{"vocab_size": 5634, "norm": "rmsnorm", "norm_eps": 1e-05, "rope_theta": 10000.0, "attn_scale": 0.0884, "tie_word_embeddings": true, "init_std_up": 0.0406, "init_std_down": 0.0, "learning_rate": 0.000802, "weight_decay": 0.39, "decay_shape": "linear", "batch_tokens": 65536, "doc_mask": true, "dataset": "wikipedia_en"}
Each number is 200 + 40 x the weight over its row's rms, rounded and kept within 0 to 999. Layers, rows and columns count from 0. The size before them is the row's rms in percent of the matrix's.

# layer 3 MLP up, 1024x384, rms 0.0324, rows 455-522, columns 96-143
097,223,224,235,200,184,194,250,226,184,182,184,191,142,264,191,171,277,247,169,190,161,248,209,201,253,205,249,203,178,229,101,176,240,233,319,194,159,204,211,173,239,202,171,183,227,208,275,176
095,200,263,175,246,205,270,233,126,184,196,237,241,203,208,175,261,240,164,246,184,243,217,241,181,143,211,165,94,244,154,188,238,180,169,153,273,205,190,186,182,195,218,191,193,312,180,111,197
101,221,238,131,174,194,153,202,232,241,204,115,140,180,187,243,231,227,176,108,244,202,270,197,183,206,217,152,207,227,252,207,127,247,177,321,183,175,171,160,217,151,189,195,253,234,185,175,201
095,171,149,212,216,191,140,191,244,220,209,159,228,107,226,173,164,245,189,206,179,174,215,218,148,171,185,205,192,253,211,163,153,194,95,236,187,146,196,131,169,242,227,261,188,233,187,289,188
101,199,243,219,230,150,240,210,124,207,208,223,210,144,199,165,154,240,144,238,159,212,197,111,111,164,157,218,150,189,175,176,154,161,263,217,133,167,201,128,192,222,162,252,164,255,125,250,157
094,219,205,261,204,110,154,204,225,257,233,208,94,172,259,195,166,94,245,264,194,217,208,197,151,224,256,241,126,213,261,224,106,248,206,210,232,137,195,207,227,155,140,194,237,162,223,244,153
099,158,105,185,160,198,211,144,242,150,249,159,124,135,251,214,178,169,248,173,183,173,209,226,206,178,161,129,262,189,186,182,126,192,232,201,225,196,214,211,174,156,201,212,124,158,114,159,170
102,240,145,188,220,212,237,209,207,153,237,181,277,164,191,139,189,112,184,163,219,192,201,144,209,143,211,179,189,219,233,271,211,170,247,130,247,175,221,257,229,207,218,156,174,244,204,217,226
102,188,216,145,241,185,148,208,180,186,227,231,136,215,266,191,173,166,277,173,207,145,174,191,250,214,210,275,210,243,200,135,147,202,122,218,204,205,200,202,163,272,184,231,205,202,237,219,162
095,215,208,277,221,205,197,130,118,260,123,258,234,100,198,130,181,204,202,144,151,182,194,172,233,167,195,207,181,162,143,164,166,267,145,221,228,179,244,222,242,259,189,301,185,188,179,189,226
098,245,169,231,164,207,225,245,190,176,152,315,254,146,245,197,162,152,189,176,254,186,137,170,156,212,226,166,200,226,164,228,201,190,196,202,218,170,190,252,175,275,151,227,256,252,214,254,277
103,215,181,179,184,217,142,236,236,169,191,249,209,236,224,189,230,214,202,259,135,132,214,217,198,182,203,165,121,199,289,171,165,187,230,247,157,266,107,196,206,196,205,230,183,227,245,272,203
100,173,250,157,218,211,254,163,149,208,261,242,199,175,146,148,300,273,200,160,175,170,172,165,135,206,264,160,201,237,149,178,174,182,111,155,212,206,209,161,197,208,188,183,276,166,234,160,172
103,237,234,229,232,134,236,207,192,236,169,235,172,217,266,194,228,232,146,264,234,188,155,210,209,169,169,149,243,175,217,246,182,222,205,158,225,112,201,233,242,203,195,149,178,206,235,241,222
104,182,176,212,173,223,238,228,256,207,167,231,247,215,142,242,194,252,292,197,202,86,183,163,155,213,137,144,220,135,222,120,235,247,204,231,231,157,262,249,216,177,218,255,266,214,250,223,189
101,179,201,152,193,185,188,161,182,211,194,222,211,205,262,218,207,137,176,115,188,262,190,255,81,163,178,243,179,133,226,225,143,243,213,221,185,200,169,175,239,199,174,161,136,164,157,227,195
097,213,168,237,237,219,220,257,153,287,133,198,180,304,290,206,257,201,184,243,180,173,248,218,189,234,214,244,205,203,136,199,186,200,159,141,191,223,248,201,210,236,270,159,203,205,194,166,210
104,280,223,189,254,238,242,202,165,254,109,189,149,181,291,163,200,206,170,149,188,213,161,218,228,195,219,242,266,224,273,185,221,242,249,209,216,211,157,204,240,257,243,187,283,234,179,264,218
103,245,209,112,179,200,145,227,163,243,197,215,257,187,206,184,194,291,203,201,189,112,203,237,231,202,192,266,198,260,187,231,161,194,249,185,142,150,175,192,189,228,222,194,168,199,176,160,196
097,177,183,225,254,259,148,181,222,214,174,242,158,162,236,206,267,257,243,257,153,241,186,191,173,215,289,126,240,239,238,183,236,181,187,174,150,239,200,181,153,95,253,199,141,231,142,190,301
097,194,154,257,150,198,213,177,136,229,237,215,168,137,155,186,204,173,170,152,162,195,177,248,215,209,211,233,209,193,246,151,156,160,199,146,170,247,174,239,224,150,265,230,278,273,266,287,189
095,158,162,191,158,243,234,164,193,168,139,186,172,198,215,272,243,88,216,232,114,190,166,216,232,169,219,200,186,204,233,136,189,213,240,168,246,193,182,233,192,156,220,210,283,172,175,136,176
101,260,211,198,167,219,200,197,272,211,161,180,167,193,215,232,263,194,87,174,181,169,245,148,197,231,261,227,187,190,241,183,186,244,58,212,129,117,182,202,215,211,245,207,261,222,247,196,167
101,224,245,138,235,241,198,215,217,147,149,294,192,216,263,211,210,289,175,200,191,213,244,179,175,215,136,204,133,219,224,234,176,186,132,190,204,135,241,222,211,187,222,201,196,207,218,163,199
103,246,260,241,145,209,211,223,200,215,233,193,228,182,226,245,121,212,109,247,153,192,191,142,131,268,146,207,199,242,201,185,160,298,136,186,243,203,212,191,108,217,233,154,166,215,207,131,230
094,180,290,189,212,226,199,200,225,210,214,218,144,200,209,183,210,193,187,236,203,192,180,109,115,165,144,136,191,203,112,190,210,225,105,202,206,155,134,239,189,188,260,196,165,251,170,192,162
103,201,130,239,101,250,199,210,223,215,166,227,151,185,205,168,267,202,197,191,193,212,204,131,265,168,192,138,209,174,114,207,173,217,227,159,189,133,170,233,246,231,240,170,227,181,232,206,173
101,225,206,246,264,170,173,260,165,285,164,208,283,110,191,192,133,273,222,184,258,252,130,172,256,165,169,187,205,252,150,161,209,209,203,245,232,150,154,129,206,280,121,181,170,200,221,154,214
099,180,190,292,223,199,200,261,214,147,253,230,140,229,271,224,199,192,201,168,196,216,154,163,192,253,208,214,228,192,166,238,213,145,236,207,237,188,182,245,215,155,219,260,205,187,252,208,114
099,199,301,203,197,206,234,200,265,177,185,148,192,182,138,130,213,155,193,211,233,150,213,167,198,195,155,234,256,218,249,259,215,183,171,198,139,168,217,150,214,236,234,250,202,268,262,159,159
097,197,221,226,225,182,112,158,228,231,105,181,160,236,253,94,206,203,167,245,195,142,232,171,122,92,170,222,201,216,198,131,240,272,155,121,218,152,249,137,250,158,202,159,268,217,260,253,147
099,202,165,174,247,173,232,220,255,206,245,161,196,154,185,272,213,176,229,217,240,230,233,228,254,149,89,207,157,196,120,230,249,147,214,264,192,225,250,181,211,211,226,201,131,142,152,166,178
099,184,237,242,216,107,223,159,242,179,187,159,160,203,143,211,216,197,135,251,222,184,242,202,115,148,205,221,202,189,145,145,238,159,155,287,193,134,269,159,234,224,155,199,248,205,164,176,156
102,187,237,192,150,196,238,225,205,206,164,203,168,217,221,219,216,166,212,161,232,190,189,142,178,206,197,218,195,190,165,151,191,179,173,139,152,190,237,201,180,259,204,211,174,192,209,153,202
103,245,184,251,182,160,210,231,181,228,167,139,211,131,200,242,186,181,216,319,212,202,200,218,155,192,144,206,208,137,275,214,252,236,211,182,234,173,285,225,292,211,183,181,236,155,166,156,208
104,210,148,198,197,281,202,260,228,260,280,156,172,210,286,280,210,171,233,148,215,106,211,159,278,229,161,223,233,179,167,183,140,153,250,199,184,128,142,205,176,176,148,194,135,181,160,244,221
100,270,214,229,211,209,155,256,224,196,152,232,193,233,265,197,242,182,203,189,191,227,310,223,135,205,199,189,229,164,202,243,250,240,291,264,206,202,227,175,153,198,187,182,226,130,192,283,239
096,171,212,247,191,201,241,208,249,209,159,209,160,225,140,215,211,244,237,202,230,129,171,211,183,220,239,154,168,151,220,219,214,209,194,181,101,218,200,169,145,210,213,183,181,281,159,171,206
104,153,213,248,194,222,240,121,194,131,184,200,207,249,281,150,108,174,223,212,213,226,204,165,110,162,168,216,231,153,114,232,227,237,211,175,159,197,199,240,162,208,198,227,163,150,213,196,172
103,228,240,213,172,228,210,196,197,148,302,175,230,174,181,161,204,233,205,197,167,208,252,251,217,265,204,209,215,225,273,149,116,167,169,201,247,205,210,197,265,224,167,242,229,166,111,209,258
100,202,210,239,166,208,159,158,197,230,189,277,106,195,256,191,145,236,187,261,197,227,192,197,210,194,212,315,202,184,201,214,204,255,225,226,208,152,151,242,173,165,220,189,236,139,241,274,170
102,191,186,188,178,175,240,226,142,191,219,183,173,262,151,231,201,203,185,251,168,227,172,178,248,150,213,206,181,205,214,175,163,195,126,243,156,171,175,208,196,177,163,221,196,250,174,229,228
098,263,209,271,233,165,226,239,163,251,139,221,126,204,195,188,229,254,154,229,175,221,224,199,159,174,161,152,188,193,210,165,244,231,164,169,182,234,210,134,204,256,157,167,256,220,250,243,213
101,235,225,196,177,188,172,202,228,149,188,210,254,243,245,250,225,223,159,158,236,241,173,286,227,148,207,254,269,175,251,280,180,179,225,186,191,178,254,204,146,183,164,239,294,260,173,190,127
101,231,210,253,289,179,195,197,167,170,210,210,206,254,211,203,156,208,180,188,169,224,218,270,207,221,208,276,208,263,226,211,239,185,116,185,221,153,214,153,135,272,122,174,119,267,223,142,198
101,168,193,246,168,173,167,211,183,223,196,177,177,193,203,249,226,103,170,200,211,257,185,152,179,243,219,264,237,230,148,207,220,176,181,289,243,143,215,197,203,164,236,248,245,237,203,127,214
101,266,177,117,210,217,229,253,180,217,219,160,220,192,221,197,204,171,211,278,154,229,238,200,163,237,229,194,129,217,217,257,244,208,246,208,253,135,180,215,165,193,246,130,176,147,197,175,149
099,154,150,174,224,155,238,229,98,243,200,214,207,163,227,190,178,183,213,217,166,181,178,144,185,241,187,266,163,151,120,185,270,219,201,220,178,262,153,147,221,178,202,269,180,205,228,163,162
098,221,215,211,229,180,154,230,199,229,242,188,250,156,249,121,154,203,227,196,241,205,210,165,195,164,164,178,181,177,317,164,186,182,127,240,149,168,192,180,208,266,225,194,211,219,151,241,199
103,158,196,109,268,238,255,171,156,199,173,212,172,189,165,125,127,230,239,272,161,177,147,162,152,196,164,267,278,96,223,205,192,198,205,215,212,167,270,233,241,216,171,201,239,194,173,158,186
097,247,207,156,204,140,150,270,174,191,181,174,222,136,163,273,201,290,184,143,169,209,140,260,178,249,281,170,167,195,260,268,269,252,208,202,202,213,193,136,183,138,200,183,200,214,197,239,133
103,250,246,240,194,222,144,260,269,174,171,216,194,228,230,192,222,233,188,208,226,263,183,290,226,215,233,168,155,283,242,141,175,197,291,206,215,210,213,193,136,252,271,218,170,216,148,187,187
099,212,179,213,195,204,207,207,145,202,191,150,115,174,246,145,158,198,217,190,267,253,142,227,211,178,193,307,237,260,183,191,211,217,207,223,211,152,195,281,244,255,191,240,265,159,128,198,228
097,158,166,188,165,230,182,231,233,105,165,208,147,198,190,256,226,208,220,147,216,222,270,185,188,178,191,198,210,173,191,253,264,181,164,232,175,181,239,251,96,188,157,234,142,179,174,188,199
096,156,243,184,211,236,125,230,186,239,225,213,234,231,177,201,227,144,168,173,200,201,248,265,216,160,229,159,151,172,148,230,162,130,212,205,220,185,257,165,269,167,219,166,196,206,214,225,126
097,213,272,160,149,144,245,231,222,195,192,160,149,170,228,244,126,207,177,170,202,164,228,186,218,257,200,182,195,146,160,170,204,238,188,182,188,252,187,170,188,181,175,229,231,271,191,184,145
098,201,181,230,186,145,236,202,232,197,214,229,183,188,189,251,197,198,165,227,279,200,267,221,199,210,176,306,154,102,175,188,243,239,232,166,242,247,161,210,201,185,278,238,253,243,220,130,191
102,180,206,222,224,201,238,229,288,179,193,153,173,182,151,220,219,183,242,150,280,256,225,190,185,156,177,170,278,150,216,96,158,154,142,121,153,202,190,196,219,202,268,214,147,97,216,240,123
099,194,131,252,192,250,210,266,201,232,158,206,181,219,180,184,203,172,187,212,160,212,267,208,106,184,247,227,217,221,167,166,205,193,261,203,195,193,209,187,112,135,215,211,271,196,190,268,221
099,231,207,264,188,237,168,163,188,186,259,157,229,200,202,136,122,150,153,190,299,201,149,199,238,146,183,247,277,208,206,211,232,154,211,118,220,180,226,175,230,218,146,215,196,222,273,152,171
099,198,214,164,169,184,223,215,167,281,146,245,155,232,243,217,257,201,194,229,126,243,162,220,263,193,226,222,167,214,244,180,165,180,210,162,196,146,217,140,200,179,221,124,227,272,181,239,209
096,121,261,178,157,253,195,174,201,186,170,197,136,180,240,146,233,174,214,195,207,164,147,141,223,184,148,183,261,190,180,195,199,230,255,98,223,173,199,226,159,224,193,195,181,197,177,194,203
098,201,218,223,177,178,213,224,192,218,247,204,261,249,210,271,196,223,290,283,232,162,177,163,233,150,193,180,259,162,161,93,146,292,157,196,177,294,156,203,178,157,164,215,189,167,167,243,196
097,160,150,149,221,158,176,169,200,172,228,182,201,175,213,160,170,251,229,238,248,145,178,98,143,167,233,158,188,172,224,226,186,118,157,175,239,221,195,202,214,115,215,231,193,210,184,189,170
099,125,172,262,224,143,199,196,230,180,226,149,150,229,179,193,197,167,276,157,184,184,157,226,190,269,261,211,235,172,260,219,243,242,190,156,165,222,178,185,191,178,289,207,279,185,174,206,238
099,305,247,245,259,264,147,235,175,201,230,209,211,126,259,226,175,143,200,252,214,210,183,150,179,200,118,212,129,261,227,172,106,176,190,200,188,166,188,171,133,196,147,184,200,242,188,190,200
102,220,189,183,127,165,209,243,199,218,269,204,220,169,131,175,163,198,228,166,215,160,237,183,249,246,233,274,153,188,162,228,154,206,140,210,212,209,197,198,205,210,161,98,157,222,235,160,308
098,225,217,234,150,214,203,144,222,189,226,186,272,156,173,248,172,191,162,161,169,190,210,282,192,242,200,227,169,163,224,170,145,232,164,192,148,180,199,154,204,265,200,186,219,201,275,171,201